From a checkpoint of a small transformer trained on Wikipedia.
Training: a variant of Muon for these matrices, 6692 steps.
Each number is 500 + 50 x the weight over its row's rms, rounded and kept within 0 to 999. Layers, rows and columns count from 0. Numbers have three digits each. The size before them is the row's rms in percent of the matrix's.

# layer 12 MLP gate, 1024x256, rms 0.0881, rows 851-922, columns 64-127
104:622512521586605515497501584503536512521529589409440559478478452541444474500575505537475551521508415493453557513534545534480454485451514490464579539485471514524485498441498482496543484473502469
102:553429535534489494592450494500561474405364546361533504490480482545484496418590499444525518498512541545390450568451532464429443428482473492452543552426558500376462519452440511485454513548443521
104:514481466522456488584513442499535446528428615595479562414435490508485403543459425559557574518477480512492475571448566467382512483526517630485567494494539537447505507473474493442421532467431489
097:470556552524487378434575526484520472445623417574518436542506463516559500525504511502475429463417487502458455473457552486544522416480446469498501367468540409520501436475450520552473529485481544
105:557541503437446483548574560477518476524520541624553601516527479547581445515429470502596469509515467510494572473601495494434496510516402507403538465562414594525539488555504490502509504554380438
104:490489443502545486558523533468464472555516510491455536484517495512480534457590488446533585459416554508474570595527485497485498441430405547450461531508614498468461436644579425482547530541494413
100:504619506493500469469478622533483519397444506484538443477521551549451531458490472453404434496510433494448519472523513437506449454551478496516584438566602482514473449466529490456565547513467574
089:525569502526448518461491499457531519482533480514617533490550424421512475453459460533462482569514543482426475584397519496480468436511503456487597452562474378511438552536464410496550474541532460
100:494575496537508485439543452580483575513553516493416574497420526564578518503468546527594492473517388601487531522458542440523525474426415544567482531379575537465505383404536538533456468480571445
104:522513443407474521567418493464485501571484493496435532515501482489566420540532489528487489492515542525510443519517468458524527553475460569472442431435520480420464472480465454480488490490490504
094:485584399560463519525469495555537507542524516507490456501507463496392544525470424452470480529562519527474494517391503430542448497513617537471505533536476524474470488491571510525524431551401547
108:518545561419559525430490483562516496540509511461497485490471535498542500537467459518417462467446498518509589413466498633560543488481490584543430435528473503577459465451552423459461419525538450
099:514528480474645516429557602482506408485531529457512524452549496531464513492526568440519495591493572575456479521462512543552488455505532581437522506450491557544541456487516473537590481508476565
099:453535513446450477489542547556521515482497482555537436524471597459541615514492451577364490417499418520511472484500550447576462575547523537528518501443559497422478506506544572569567496564480488
107:613561507572608476437616536459509480508522475502559496447528473476543403502525513409465447523427525548508433523544514569498475464572469537567426473513550512510504513581459557447489482509583465
098:525526499536591533458566453516460480439508583421489458498584561579592494435592540470530467558509522547546507498521493496438445492471488525541533504533571547529394443461498486535564518476493490
101:453495497479588503431540565452566535514523488348429549504465547557590495512503416468497494491469533477498454483516534530457501450537514576479503523508437444514439475386570559458538550439561565
103:599541510445502486444459514486507435547581412542500496517559464602449369542608372443509542473605372571491481556434575520516487558521511561575501475459463515428460525537533417514585430477525472
102:469462488481593392574501493411477560507498431467424520564495412457481565479498504577544456513489519499425487549507453577478539495471445524515450509517538430497453528519525532510632481492517504
106:583550400567555449605461472538466492535541517514540491420501480443599571435591512406480445440504563676507520532402471524449521540489574435427493496552468447492489518512488492449559555408526542
100:575460511431558521520484484563508464438467508468486495469479488456469537526582526598433482582414448537427573430482521464590495581427537451501507491494506542496506459487484484389534508474519513
105:473436503469517523535525497518592498523509465434533539502474521523555577562488525487517414546580491486602457425435537491512490437493488424436542471453511331567494525578440403528409545512500554
101:624509533475592433508511480410523435441515430495475472581560456535437428534498466458507495437475435442441467524390500431474494489390516515551575460541538519534512508525467480466430504525514515
100:553406549454591555570496535533569516483529555534490490473506506498506435534451415471443474453538514546535438538563468410445412509533498529555536535534516536394431449564557501504515519480497500
099:521569518602603560489494487486506569389521576509488499507457521505431498568495425502507568566510453478503502587473490495535472498455525529489522417497541510532559526527419556549508539509458538
103:595542523513508481406573483418425565530472557616584529525516487507571504512512532506624495404504503542573504494480478482501374465544427540493504410521474384482575479475534508445434552455482483
105:562461623490454475457460573487473578612461510483492444456610523510442620523537556522480518528574553470476670506425580575479449525481391486447476487537513405520472505463520454475469513492538561
100:480579558592551452519540500480519450498488547493560526443478509562497484463510387543528512629592440515539514462550509466575509529486515485413515444480564440522510469413496518490468510564541464
103:456556441498488540493510513429510487518503507515577542541542491539567529426396460482508520489500492458545464453459540474494451527471467464512536437493408378475512502476527470492500461474472446
105:472570509498596560382423530474475565546486540519570498486469595341478527631486557473495477582557359481518470511538644572514446537471453546544508597548495571487516506514447509481508467509465427
098:520630585480566470624558499507459403459437492564527534513573420430523483549584389503520528486484426513484541531574545461476521540494394500494525511547474486552402474507467555501445549448522506
098:406461475559481481658512448456442462464518445518417503491530536521519542461538541533510499497519408542499479463534452527446581486471502512405576521514556513582500431514608555504544565610431523
094:421542501465567498449501503445544468458463493558469494467494488479564515507528427546534539512539468576478442418507550494568522406473471444509552556537598382487523416417454494597430511513405466
099:494455562498465512478503457421549541476454524473517534519450508463519431479534547552518555419398415412504487606439509493398471544579561504391507542432540486514456448511485525539502477483592388
104:537550514497456511558469497496534443477482450478475524509454416509496476629563397595470581482513459514436421553566595504562490531499441525508624530530445564520421420523595539551476533474461557
101:558534474535513459423516452527566553611490487452412453464435515597463628507533502548574559527482501486391499459589448519507425477546426577462478496467573446551524494491452508511499485481503582
100:465443537496566587448577536504538517469457464496442384449472518501436459504537469487514496500654640453558528512473484519515377484562625436540437466473479513580440462507481469484570542514515449
098:428474496610575511509550532417485486535472491476485456415500469590414532349525523460453410441554548438495512470506544419416475513490512447505441575529485428431464474469467414418512553455456486
100:399538496517493523484495454440541595486531529481561476512419608561601531402512498558419540501508501478521509535448489533554546554498419403477585494553600536532524440566520504463498568505574457
095:531444466487560464453497464528423478560468510484464628526496418531454452481511458483499502530515510533473510588427490525464469609469528471550487471608501505431480490564423532508523530535464450
102:509510593581460487480460457658481500510539526416573499470418543527478526473510413562474556486609528545539503582500533465548426583491593577497497543499507457499580442448476501464487477581613529
095:367605481423538528490518579425512503484509484418384491536463454484509496573536529550495475492479326562526568473500451571539529491497517477428527555480490521454470459485433552443477490506493528
097:416523509514562543469506544535498453433595529484497522517552459478487553522470490489400488590496520479504524381442465533450441526381544455465524530534510535434483537449508487547505492544527417
095:463491572437411434498463583481497514499499448545442451523487454492466420522563422571456590461492589488458553499637554463492499461542567499516466523585491522480537528506474435431499507423532511
095:407545489581526478518536487395521496469507447473452535511443561512524441560529536511503499491539530576537496555478504541582400582552530553455504489487602547495545450571485479519454456458482388
104:508549498554517483473464523556528458443459493359540588469437441524406473484569549567445457510475493506416422603492491529460513563511491574546558482442545535486477490439490559523492484577502522
102:509527478486552473482503549497481540443423499487518554511363395524454509459489431576498611464507493570555475467457573398523450506468402521520523455438478477452443471518467454538483464498520495
103:537515475502529527588544521382536577435510537524523480536550424545447511457445570544460562530526529547554483546533558460534454561546572545562529550508591477447551540555535412435516449588517584
102:445424376477469516558542496483495488578490460493464564417496444450396475431503501494526483459531527547536524516486475443492486562517445530429512410537529458446523417555428527404588576466530493
106:517487484551480499471530460523447544481531473464543447529531523381406577534496495418406564440422524549566615496487474468488533477435540437447373487514525444521496462561565537510523505517574543
109:457552483494500509393466455472537431559454597425448542442599496433519471509549470503550479495461460528486462499531501542518484513566472528576446538486543461493532429532492519455473408517554515
097:511608516531463549558525632533474647432506484538584500599572471524508531516476444501515573509439477475374467472517437557523493481475516506452463532485538525519528495451516538486470540496523525
097:565546530502463533419547495593468634475430494542405507454447445461432477501522527506462522440494477526490502511406462440515500434574488557465516491546381552485432545494528560446516586498511512
099:557507488454363592557578458513540436572491373543483449356562533515493491493577454420550500393437483530486454539484507510547509453567470588529456557476536451486538364539489522471483466463479495
109:530490462462536517493504505512466495525524365551525531479420567440579473463482482450476557602432481477553428472498500501514455428537485635482529516578580507479478432550533568497451465547475510
098:497471463507520542512540484487555499517531525520489448593577501595427544553503610457543490483473488571475479485446546548454509562532454509438466573457613460508559563483532525467447444513535463
104:454549509620535490485568504584536469570506575630480543504433501469562493433485437479566446426478499476509439490451512433536370489527521547476428528460483517454414621455440532453516488467347584
101:452431383551514505469562487536514460517556486442448530594505458517537474499474575536475499431404477503553476458480443415467539467488549495439597460505468460534481508492537503444550477507482507
100:440436418510465495517484421521410559532545497446466532499435480408452394540534527519545552505451509605549571438442523387559482438516523528485576498452621566484512486556531421511461450488523497
098:501476541508513480516532481540519490489478495480602519380412538481479481453479521461525431518510591474464554517477409514532541520549535484549475480484578445464527610506530418468466558453431436
102:463486571532444459535533415511500526473548436551451539448521496527471587486584440504590452520478449492526464501475555458494461576501597509467485563485552462493496437463510434459519481475510512
097:489490456501521423476496372545517465491453564630564449550449538527558535539515534459424468496564497587435518521475654486453417452485467453575515442474534452463505469486480552456490479504444462
103:547511521511505586512560495500507499480461555503475497479501450519526444522492520522518482546546422564555539609517547544437546461554477545580489570457500538492562493543456447546512424506505565
099:464498521568483546415452540441524555498515581475552536575472494528601568453501511535456453477616486528470438487518532458569447444509452442521471539483529525438483456514520515369554405424476459
100:536599493517506549505553508503483562601506465457489495530520452452480536500510414575491547555415462534498549468492552462542482516438478611415444433448538420539501415491469470504463484515470507
102:438495521571501556513606500445508511480502459448558591537545478522470494530541615530466441426519580477560395476553514510551527470473559540424549574555591516563506552497415474444500381564500599
099:437433459471579428538552459446497542505510471529463474538451520462537512479462535458580523602457440510484407464493532427494486548498446553610406476621471440508583484525511451469528480439456504
098:443574500517486399523457507473595559506382420528407514470451539457516470469386486505523580459450462560533575546466516477490425444500515478602451337489550538513569509480466395570434423501394467
101:529466551448474462581398486503510450542504465452535485501534534474626555444543508509442583467529547449498435561563558528548468575497522487587592543585538429533514546426568510544536473537544503
099:548537589481449526517550479525436566585533517525577470451503570550593509560523461507548417545487485553558503489582544474549509431435496424602601487538451448563494517524488478475500605502382539
090:511483482533517558455467481518537436379521452515479596494524550422465458474544467556554470357461534531485482478500468411587531494524582430404470468423491482522486471523479589479500488502493458
099:539518465513469478457529427408470483497494406543511597496422476478443502524469544492516500560514400462479441503436493541522430538442437479495501434507623516559543505547496493528466476481381490
# layer 12 MLP up, 1024x256, rms 0.0963, rows 851-921, columns 64-127
101:487485466495507450457456447529511630485525475524507513553466541559556507474515496552524540491482456525530599473530498500467530593472552467466464535545531514566472506479498523510466526474443474
102:576525492462587435522437416558497478471521472497526526511529455478563596498463456552589553449451526448451582521430550595572440513586471577587436476462453488518447463555478418531470553429488545
107:513514536588488533498500456461464553456539438509524481521446534349541457459470502570546396487474536460447492637392480496528492543560461453546528510417539505466515484499462501564531424458620490
099:543485545424521446426451432455517609554480509515412487616587520575469475468396494470482485480444600519513498442535572457499560421472499469542419543542527474566498468412566503561464598554516524
102:493557532615450515421540508498561599476567511531563486485562462476487541470460460527553593465545481417408431530525485499479458558500510450441472492556426524510427500435575481425517509542551476
103:475497489552584517542487484466587473456473466451496591478469506561475436507483507443478498471516574513451504540596603568510568561469452575524445411499460460407512475561449479415575455490512451
096:554503493465476486528523537541476558482488478408519460482418523439524516520495383562559471493414503498474539554654502544495353522435542486544451489528555395499576503557539501508522494476452445
098:471462531582560540490569501444438480460582469472574549532590481556491537670452485489569536521529510541498535453522518433558533475448492580533474452542502434471527605510466465497533553427497569
098:471512562445397479522488476499466562525503564522497525494554461566468516475510536552513528463490544550522487499550480453411524373470569465451432519514421463475511459588418469491440465528555501
102:464390435453507556559552545439462485471537478472451460546487504469569451444518419595448486530479501473463548522549464485458572479469477493524531483549539500528407538506455469560502450496485584
095:505560433486449511504517560568390525546462483502353451526478569543582473580560453441537484466505513459377534509521578509499473516466455506545520481510497475490538462559493447536495438486570520
101:467537536503475470468530493505562495478501579627548463514480603494530479585515481421514459390449576483440566500489619434510498588445505511559472432499462449395489421485541630558510542663403460
102:517414515510546522488512498566533481386577519438457514442445564483472549594529605577468463530559557455451549496552522475439424465494601495510546481466375502472538482449517554491582402553452515
102:449486463482559484512460536534506459551480486508472457491492493468498455493546545494548500474505492453570528415526466428497472492369536448537459486437520456459572459513494471434417574464533468
098:567452482556457479533457389461500479535541448421432497472482571560526468429478419538544542498443535539441476539462480489557534615482543495472417483563588532500509493434495478436492439434577460
100:467538544589534452546524465414463487531507449502366536470591446504545380460513436522529375522534566521535467447496620486527477548490517501503508489443438540451525452380471477504522580491441493
104:491519455441537556579503483477389527491512580417597521492544521539494503588518476501543511489565440463459551485519458502460529560492416452536470644461493517472497494512528515495447474533456440
097:470525457508528391557484487367546474585513560492559429415508541562414455552543402499488520505407488418539550471424537519533519465484500563492543428400592455487531504488434504479483541503460417
101:416511493512513534449475524454554437480453563470564502472529484548490467372509470423560503434463505529533481428506428502473518573592465468412518477523395547464480477494583480513453480456558495
100:486428531478549519544511507518571498462572471481501518479435517525507444536514603635447511365476551455497543481494473530518497533450493504456496480446453542517398578507481486550547492489479466
104:468512431518560589471463616529484422386560554573471508506538515599445489483519460432494535523435578460559479559524454534593501464370547528557512521483473471492549391512559525473520509456490422
100:443554556489502435543385476554438560432521441445429434572542542521433535554534526563524584462436568442508502495450515542499460580498456464536501525535465426509474439498506497454480497524570539
104:554497568552586448566413480515525513524471501464579565556512551553454521536545506483494540489516454502555552488367479409540548463482517520539446498571492428462416456502545511642503446580544507
098:511481643538587545476418524523422477424611498390498498555615590493581497569507470498542465538521503514460515474625384492478494452446549450564546440440503558464549462575535439443476562450429593
094:505433546561572540515456547501588529579558457545561468445562562551447422532452472496488456572375449502454520477481547555499460462497534471475592510458443534513519461554538476460428462478421565
100:401524491510613439496526485587506547511456541514551435476385519555529446542475508545466458463445469514532463522453474541414459451486557502447562525582537376542438540443514492533527518491406504
100:483490493431490443470519502521475401497551559478581457487501491467442540595539455566504534542510432416458506348528556484505554557521472595608516511424567543545469422499509548484546540490434571
099:549539415510438483461535535479540489529569517586424472531549507482525497538567599356399500477537497510520401537481542454554549538585500489559410539522446610512442509507516467424506520536553445
098:538471482507544505448589531453421505550528467449512458497488484650571505526540457509478516569553465445495466503495542538575519433490511496567501620502536574492501504528457465503558469488568511
101:462463500452536501489517454459586418507582453563507543517469496516569473505487425481488538516406401506465524476471523469495481511539559493621490485437483474486422549494548501544511495391652467
097:484480434538439446481579552493510489465425558493569424577513460563434420476546538441534527428487476442554572480493417540417585485461439542372493468478570515506522538502459437468465548501454481
103:497525533518478493502495524573503522455406518546535540475631499584437448523465494571507522528438555539421520389624595486518487515386487536543512423473438369481486449519603542475472472549491480
098:369492447541490564539454457510435495506610504506454542543413539475501499507534577428471513639585549502559452560506572466477446545493508476547399563568563460486622534506576521529494476536528476
103:502483401503504515507526389562476507504480444475481589502455493433460485532428516533544594546464459479491490512528495441530451511495520460537455606489512483522532514435483474489476483461425557
102:462601460488461450526480508462444413393580557487526485427466532482514482479420564501583526483474501518549602549469436490546498551657470490460480524536546565369492439545492435474499520566546571
104:434555533617402520439406472522483542478539525511545404468385525456514441470478533457430420585564495491539553525564554431523543502450497533493449573470526551566548516448562539460521454553530455
098:536562476585546371475460506493490592523425510455436455514485532437481483477541485471559475566484384541472588507460466447473493564522458540560497479434529423442510534526558481518453411460546466
097:540434500565512472478476456549393604431502434584459485558510415473511461470488518474558515589433430496531474460492514451460579460592385525513438446513509468481522549539488462602395476483508558
101:504542525496595488461457544607489562533576450510463524535448514609518399444476545496520479484530515484553548420529508490415459520468543446596551456471514479502503493488628477506487506391563505
098:442561475503444449561460517450462494524455576476463409456520555559487573558563521546517526444625563541558464464586419463472494433593525505474522489449495480511524446481411444490507468475438541
103:497550508531487548515470515442504514453504469564566447531475514462463539494515504506484518509500502535429433552489548531547509470449500459446444508533545551468507488512464595413453532502451368
102:412492554512500537509593532487489478476468486440518501415449484360554549522500527512427453580525503523542463445529495442466512508460426555392496411523424597492396532482525530562506482525549518
098:490505536449526584563469471451473476510514511453475560530471435503497596518575541563420540536489561517528540486545438555523526471495561489530448578393595496500405510415475487465532493556528603
098:526521566561444463588512560579478457478536463432507477458543451499522486412395529544475547564524481462524489496554391455518420536493514439423540537516447499543473395473460438495420580494506551
091:514666489552513595545448399488448422444599529455458525408531445481398492521459511531553531438522477544517422469508449463404469495497475456554409523479516494417445519452519488424537507496546615
102:477483472467566450472443572517452595420464572518501485526474550497525472530494506443502502519393554612370523542486463511528507513456430515517440484527491503411471449517480508489503459474450491
098:489450442516533484565431500504475535559518483517543521524513492436475537540402560434560519458496517590441512516488477395484558474476548594407393437563555419522515498602593489574497502487506512
103:514523496479541409414427405500524455410408534526456396643650536454517520603567476501527454527494467543470426520471503433498495584503483516469474505587584497453425487530480502471453551526532558
099:554443431462525533435444451468502514522418471517510559576442521541413462479503396568475536401553451559496493559629438407418535462487520501537472506550530536524503549580549452569454567480521516
101:515447400356578450485565419464497474535501508504518495534572494508523515553511501470474514498441481501528470449530562526549563511478556458595469516484628532449508473526560499584623412470500446
108:541407476530488462544608528523509429451416528514505470470449470570564443507508549436499489409468542457546527482544505536500500604539595501505462532442476493471507498571520482444486480504485420
093:589530418567564491541403469507463455496556478522437447464559378425405497460442487488496489522495478447543589543526578492491477514508453566525494556559482449469465474480484453518524448511597548
103:570522532492434503430495536538451497442559512560423450562498566472441496459433418572486560445516464553592497462468426422574526505473467520443380587580504542496478428549489577482502515503522523
096:498514489515490504508480500525453430426474536435469444506485513486459390509472514464567530585568483462527610415523557460499483553565485462449524512455524565589381487493544464407465542546490487
116:527500485460482453518536469487450519526471454465512511468434580534454510536535406442519431530380515470528432548573513435475516544512520599536466435631500555567479500560466525464504409483436484
092:479467532441449545419418443491523502502504480509515507408422583554546482428468473474450487466521526511506436511459463441437389507524522594523522500475392452566504469510424466514569443504492503
097:600437449392442474426544507477563478435627558507505471474416520529485480563567507464408452547558580558463476575411504402470541561549484412600436510456349531542553477447530461454497487526528418
102:543565472420547445479521544456488534531498537516493560429484466529423511462465513504437428602524538462428566527510490359529495477462534611439383534537482527482497478550506397567462470530549493
094:472475476502372457458554417506430526538601533497465442499473442553406459366414460533538430500455478543482433581444474511511468387517509566490438538544548519512542479523505503480535482522404548
103:536485518517584453444479520468507424500564494430518536425513589547538515549516476602553440450507395500534527501545500455613528461548446461493546493588528515463610450507437514553580521494444551
106:470469536555486616518596580573451546425540515477489638493615439471463565456553468508471542493524557402530488592416513531457598416550494566505445562466450465498588507512587485448491458501489570
099:511497392517586447465487522515476532533435430534519565545498409482540555496413412535512441566508564500487518507515539545565506470452530505518452473578563509523511504501431456494516480481469515
096:625543533442500460458448505570397533547520624454492399452476510434387512468446512455528561486472461525554511530526518525463577523481542593456509501577527559490461440452486456546431566470453518
104:578525512467495580535431482514471472571546521524575506462496593518504552537517459615447441538473514571565502446541418467552401529630370425424505499526467439469605487458523436520425466508454413
104:590467480538406512491497558454488515542482406514499538555519480549453539453492504493528510479550503465465471411535493467445465493480478534451478426492541447437480574481536579560548484510429476
098:554553466479521468518416441541455521517521553418572572537449438483507548436383495417452580484408529574478525451503462413557562555568495537461493500517514610506546504512594558516547471533527596
100:513564471501567466496555564422433480519483536563404555447545523528580494457421539563415539470457438503510589495551544439582471421496523471542554532539580565383535476498599537481584476479439421
099:463560469491418568496412470448503494484570505496541532513453461462393480522501444645427529493510518465416553430547481457505423421429560555470485451508460613468522612508476444439520519436548549
096:510566405565561466541554560504501534482451561527556508520449443505523536520462530413467500409495568440465556491551502490508589430560507474553556465489583553442565491526500542508564488517635587
099:491519536587563466449478493534485441475481489412570431507571474522539422517546481548539546485514476569441544536562572473440531450588492483485515556588490433472449469404409550579494408493571556
094:602480483506568573494521509484549544436368560549522489423502445510406516483516506350417525573580472487481433526553569491531567475421440481572482422473542576447449544367535465480457518509580540
# layer 12 MLP down (transposed), 1024x256, rms 0.0239, rows 851-921, columns 64-127
100:523517470469472494585465422504560571441477561407575502497558558607580521474513523450508509434597510605511506504407546435526528580496535453610522470620489495525496473501451499548425497464584431
100:574574464451535545558498461543443561553566535562494527488452442519584560553397579512534514456452484462597534433443540523504458581452507428536478510539509534566554485459512505500511538476578440
104:463508440485512473370459497441433495488444511535428496540526581603492479465550471483434524498507483598521515440447555511537525493608448443508505561516492472485452590502458489504494537536483581
100:418472487604467403500456472456440467504560491476453503478567475571492519516537541577453496426546464589486496495427567512501467467407447527450452480537463527501545470447526520553518513500471575
104:445503560414477403513505536465479515455491492572600464488525481523509451466426451504548464504498503496487464419494574464494508609505398490550420467555521583391474504557542492487478482527444452
106:349566464525432531646470419532485470466562568537430468503457575444442412496503471450462481439461509490518552497575527492445467488470443583588518482447509440517576503497515503465557501598448576
096:477528528467493475508527445417517449488495533501469487495501487554496458466588527456499522509476488519393483445502496555393490435521598356499485490510466398506474522431451445492435476491531485
104:580543473548458574459518504577532493482536487569508519585475512530418432508561505597521492525433509461577484473540538498455541415459432501371518360540553572514501542434510517489537481499591550
093:582567438592482510442537456489432575431549439488503447524476512518555522497493450604530497472490555501494446471525392493539471363504429498477526535449491444440558464437455485471511492592463462
096:530493580521513478537527482530498438495427478435460474492493461602482580556482473484555570563483515557498424493537521554497559499529464528595478439555468551558431619462522492412444625572474490
096:529473488484523517526486503521570526530437439469446547416538454477544470518518457524612505571514545507494544504553533536483471480485596481462439505422458573499550505588555453475470630482522553
100:440486586439475538530546579526516494558523464489449432446482503523518480465575519480452577460441550493590535431490478491518527489485511572495466454493467527514474477535535472500507488540612469
104:440474536540384470563491550471467486531551514539472471499491525446474454443436582450481542588439538515538495496506492493547480560570514514476531451430431512527443491481542588582519469674558551
102:498548461565427601455301515481478573576460498481443419507470458513571519510543471467480522487484419443546490468558465559558467497531507498483528492504484456459477533489435494488448479470512550
101:519461419587437569584569485439471460558471597506359464534533506489469534574515471575466469523412460448523476513502566446557473501495442403461585497531497510518444407494487483638487482557633515
098:527462459497516513506550428606519562453563468506509496488534463596446516486400498432491523506432484473524492449571502504604412491494586413519455498564523575423438465490451509499415431454465545
100:503515492447468367452443573562523540597489549405544520399522521511498511439456524445459477524563556438524469547527512488528402591507490574547498522522477524517485568506573402507519529536500655
096:435515519447517472514545516408523529440448552500584467523416484415548572396505538523396482466491420473524475542471506527458496463457459448521556551489487504513608530422484466474506494519491552
098:462455495507452459513502497475516475582565379445417341542543516439470492554549492576606476557494500452575501533457504607452510466439358502493552447499519508459565561504498505500486515551499453
100:463445471501397440470513520484501520503473563570459502482494472551638628490558416419496483545434462515470553485527422527493590492495584464513487557506490524535464442485465549555549560609551527
100:518578523470501495501491481493535469480532482462408557538538529598476460426498450471555491447584496426518606530471434481568588449547467515596487498461532479465433574491531475555456456551543497
096:480582482547501491499586561457533551575483515513483463459474517502419551411542462555511457562434418514426525553399422514422572463540421536470523527535489499512499461511457432586528491486517456
098:546472565508468556505444505468533509563546505551570497444354517546446428518500516484427547458542434465427523522557359570525540484472528489462533498536531547501508584494526457454504458431477464
097:519507503471491544412554505530493570515499467433580444555489432573524505536494515531452489463581508489430453436429469522440471515581489454535556458397444418481535485542428429435517470457587516
098:485586531552612582544477545540494499471451464433579571518498437506435400581487440479505494500503524496516559477502453432396535541490509514450517483543516501499516506570564505486539469395363560
098:414422460488470452455492506515511511442497493539465483519564509501622505500481355609481451519530454495463452492514476437483487509520487551546534526471480427399508563528458528508400492535590476
096:524539477485552512551552436467518439516445474555504485451458566524514509505625503473459523529550510489604452465502539499617410495403488515443600419472521507524465509527522400546513608579467465
101:415530506444455487569495532543421558509510519535508479535608475431464479442392509544507507453417538446407521486483487518522501424400595469508503572481582546519482385450531442493426599546446541
098:594463617527451511517464502521496469447451584451495498609461444463535472480548495524386596573519526537588500372494497533531540471623524522416585541564474536565508472558538448440595427595500536
095:496545577590557474522499460569515445514572512531625439455412537521432561505463472462474475566502456617492442522507585577508445552584437446472503492605461584427487429578532519604518574570507542
097:502497492394431503550542543441583417471566518467491526524488571517523531509567556470534513520549511482550511588412537460557385470474437514503503537523436547484490549440505468519549549562515492
104:602510515520436556435471549610565464506459583599528530575469486556482516519598417539497559476568513495504494505547548532530487492556406474547439442472450569470544548448436494514420539480548414
096:544458482495522618534534430449438435601520476534534460526484391515617541499470472380472476508471462536512497489470521466459469524523477521579405475469521501540519436456509483575512385466505491
102:535545484525493465410479481520611540363495495501467455469557431561500550471526508482555461451519452435493562504437435431591469441673436446572531373448521576558443499435459435524443518504489510
097:526586465492493561422455522576517489509530474470539593546442499557509486508593531558506520360485435538558419583508508508552489485564456499528515507594495526491590565508540498442480506536486443
097:438495482471477489465437510608598520500547551498561451439515480545574562555476417600534427622393409473593484532449482498523510527430496485418421491576482556426527419474480553429494432573520469
093:432465477537480472462438517486466559472527532563426518582483541478515490573484573439519394528547377494450455539477494512545555475523465483520551500463466382436575516495564557472498454497472489
097:510466466493412468422409484462455526405444541508598557525475480558467549415486538543477379464502518496463572392501443519495559463532495526520514413468487482593464565457540543524374471374570607
096:504472505441492448517430493479440529492514537456543419528440410591421478528506499591478495536402479516420570418506518518517514516438481598468496499479494547523449538452439477487489540444472459
098:584465513386557609472499446514591526489516406497527487563415460462545502528511502509547477552426473483513544507450442595430503408423514450469497538579503506431503484521473447518460442554443480
110:500413527517548509452515545533520415509475591475519447502507503641486405548457531490560477515528461575434514410484468513508493424508480604504465586430492424518517506489465476493438507564523563
100:402564660479506469528563604569565377454505448484471534512420401476549478539512530536564526485476551537474458487424620505455488522569506546515419517465470521514547450481373497561532430459507521
101:525473404538599516462560464651518485503513510523566496517600498547606490442463443486473476517572500442372538525453536635373472518518518481482587473509510512477415435510503587481461520427467526
090:548521455489510453459462539491544494451436537494524580499581485536538543583506503535425515501547485563542463427518471600441444494506557474521500573538457613499442466522445465420516477502518570
090:557537445513519413587542566455436568494437525555479487620376571483473488515561473445458528535440491494438531567549536517587544498545461507516521456544498468555555515480485531509458509556570510
100:482434516552488491481387490532526523412487599521493550489484569506579446461488473536535441535539519535405585439491552581526520542453496572371481482510641471475444402552551512475449510453448483
104:478501487558575508484436483413580466397480586510504604524396530539503485489461433459450519529549432427595470486577613567479530408463502528475494510421529471533482469528584506470505526539590503
101:485470438588518491502501458370580511550497456512594465486498518529576547504483527580514566532455519536404499497522518556474525611564429511427464509504538395513515531530535550434552471486594454
099:473490451418577478491481467444474480580457454590521528538449470435447488473525482537474433417464509500531434603527463449466535432491503435409490555532510602518541516403427545479531530401532463
100:447456449578460539500449552527517438542550483450383462476493549513391488391509601491435506503572516578505449507428512478555528512557418615466537470535385490557451551455565544508522527441479485
096:524469506531469505555563507559453537487502424566517585526532547599453548454540531537450517522456522462463526460459506434515512489486571383484566501471488560463463530502450509531532482582503501
097:525473650508572401479519441479516470481465443495459548484450553495401426506497542495546465467370532487529557450413549445429536489488434485478463462507415503482579523556505487512548625494556521
100:440470488479483443533483511467566439485509479522444429458548471473467533590496502494411516434600524549406457518550626583443385505547401470500479466426426444515499357411510514546484486456546479
097:466450475539587492537595518470478478451434476437571532505441489509476444500504474492521504544591503527552509495421492477594484442450493445444454538497600548518507542499563458481500590538555510
121:556513468509447507511504504546480570462508543524446463499539413490505552442536548537486461434583494479412621429494502531520427573476474431494514526430409483556578498455492452485568548477611474
093:481443575575559521494545534493443568524424532450520457553530451538533495520456478457547473428509490544500682535493574487490525453539497405464490478487533404429399495458514450440465509475543465
099:597533551529534529500502471516456522520378564556526507516461537560424468448591459556502538473448456454614461474491525524549446524542528476489429527544492527495522486463428458441546585556496515
090:547418524504555523512493441426543468577487392507454425484477474570522442466460548441487508568512429568528482552468390498446433502435498569466546545433496530481446465536473545491502468380604542
096:490495543492574464524539440556469503506505542458519508507533466400420469552442466548493582503548424576513487476421548511595475446383489502378384515514481480512576462540540537554455471502545584
099:513539445524531470586529606541366441470484473520368499460477384410468453556549506493585503521475600445427466445445494513498499540554426501496480573414456484437478510582559446617487489500444538
100:535527513456448536569439515541442392504484539534609552524388524466497506490586537395518576502527489502445502434481547521539446581477575583421456490469423485590502496517400518602543539423457469
095:538431560423456544405493589462438483472516549460491540486492416592475429441518573467495548579557410426496527440577499403464459514524542554415485503534423595499456536544517608494568494470508593
092:552500470506521480556460530451422505514606522617620517417541483464514484506356508580574394521478520502457491527534523563579476469456487516464484496471510486475492535517531546488505477424520640
103:551415530475492427548474451443490363501474559462535441454491443528488390498546452638522566523476525516471408528438444611481477490578442514459466498511499581515467393504452486517480504529472626
101:421562560532495497536470610383497473490428459560445512487412499430519558505530565506404442489505469501454430602492522480492548411462523477422509509482544513557502525428556428498533558494490558
095:517500466455411510381430459575627491495519526578502534514599395531509472509503484503523446455378587479452465507475532484502547521525486432438542522497506501531541490463417408516533390476551476
102:524527544524408478425415478503535505471548436484447504423442479515503495512602513542582518450419454546546481552529458553456475509502536557507497502492461501468452496385492513526477517512457466
096:513520558498473502538610592517553581496494479506443470491485510421503461475501491505582471425467526503469464522564459546512549567468561506489543452527527544522493404471509503507492485392570441
095:505501523502612459466450595507398453581528520479584476515425423464516560494424508518436571468482584489494478468489468570492559456537477456488468462498536516531554475515436536516520502482495417
090:476458452540489399452527476493562597464520522503448518559553523403542481543489410508435517532571506570591528468498506525543517487539478482395540466469577549514507429510459525546418493608466493
096:513492492509434509500561541565409521575506536404437551461616550563513470494493450602495471454460526466510454553520461552514456502545595516497527505431435493547472505589516503470505410531478514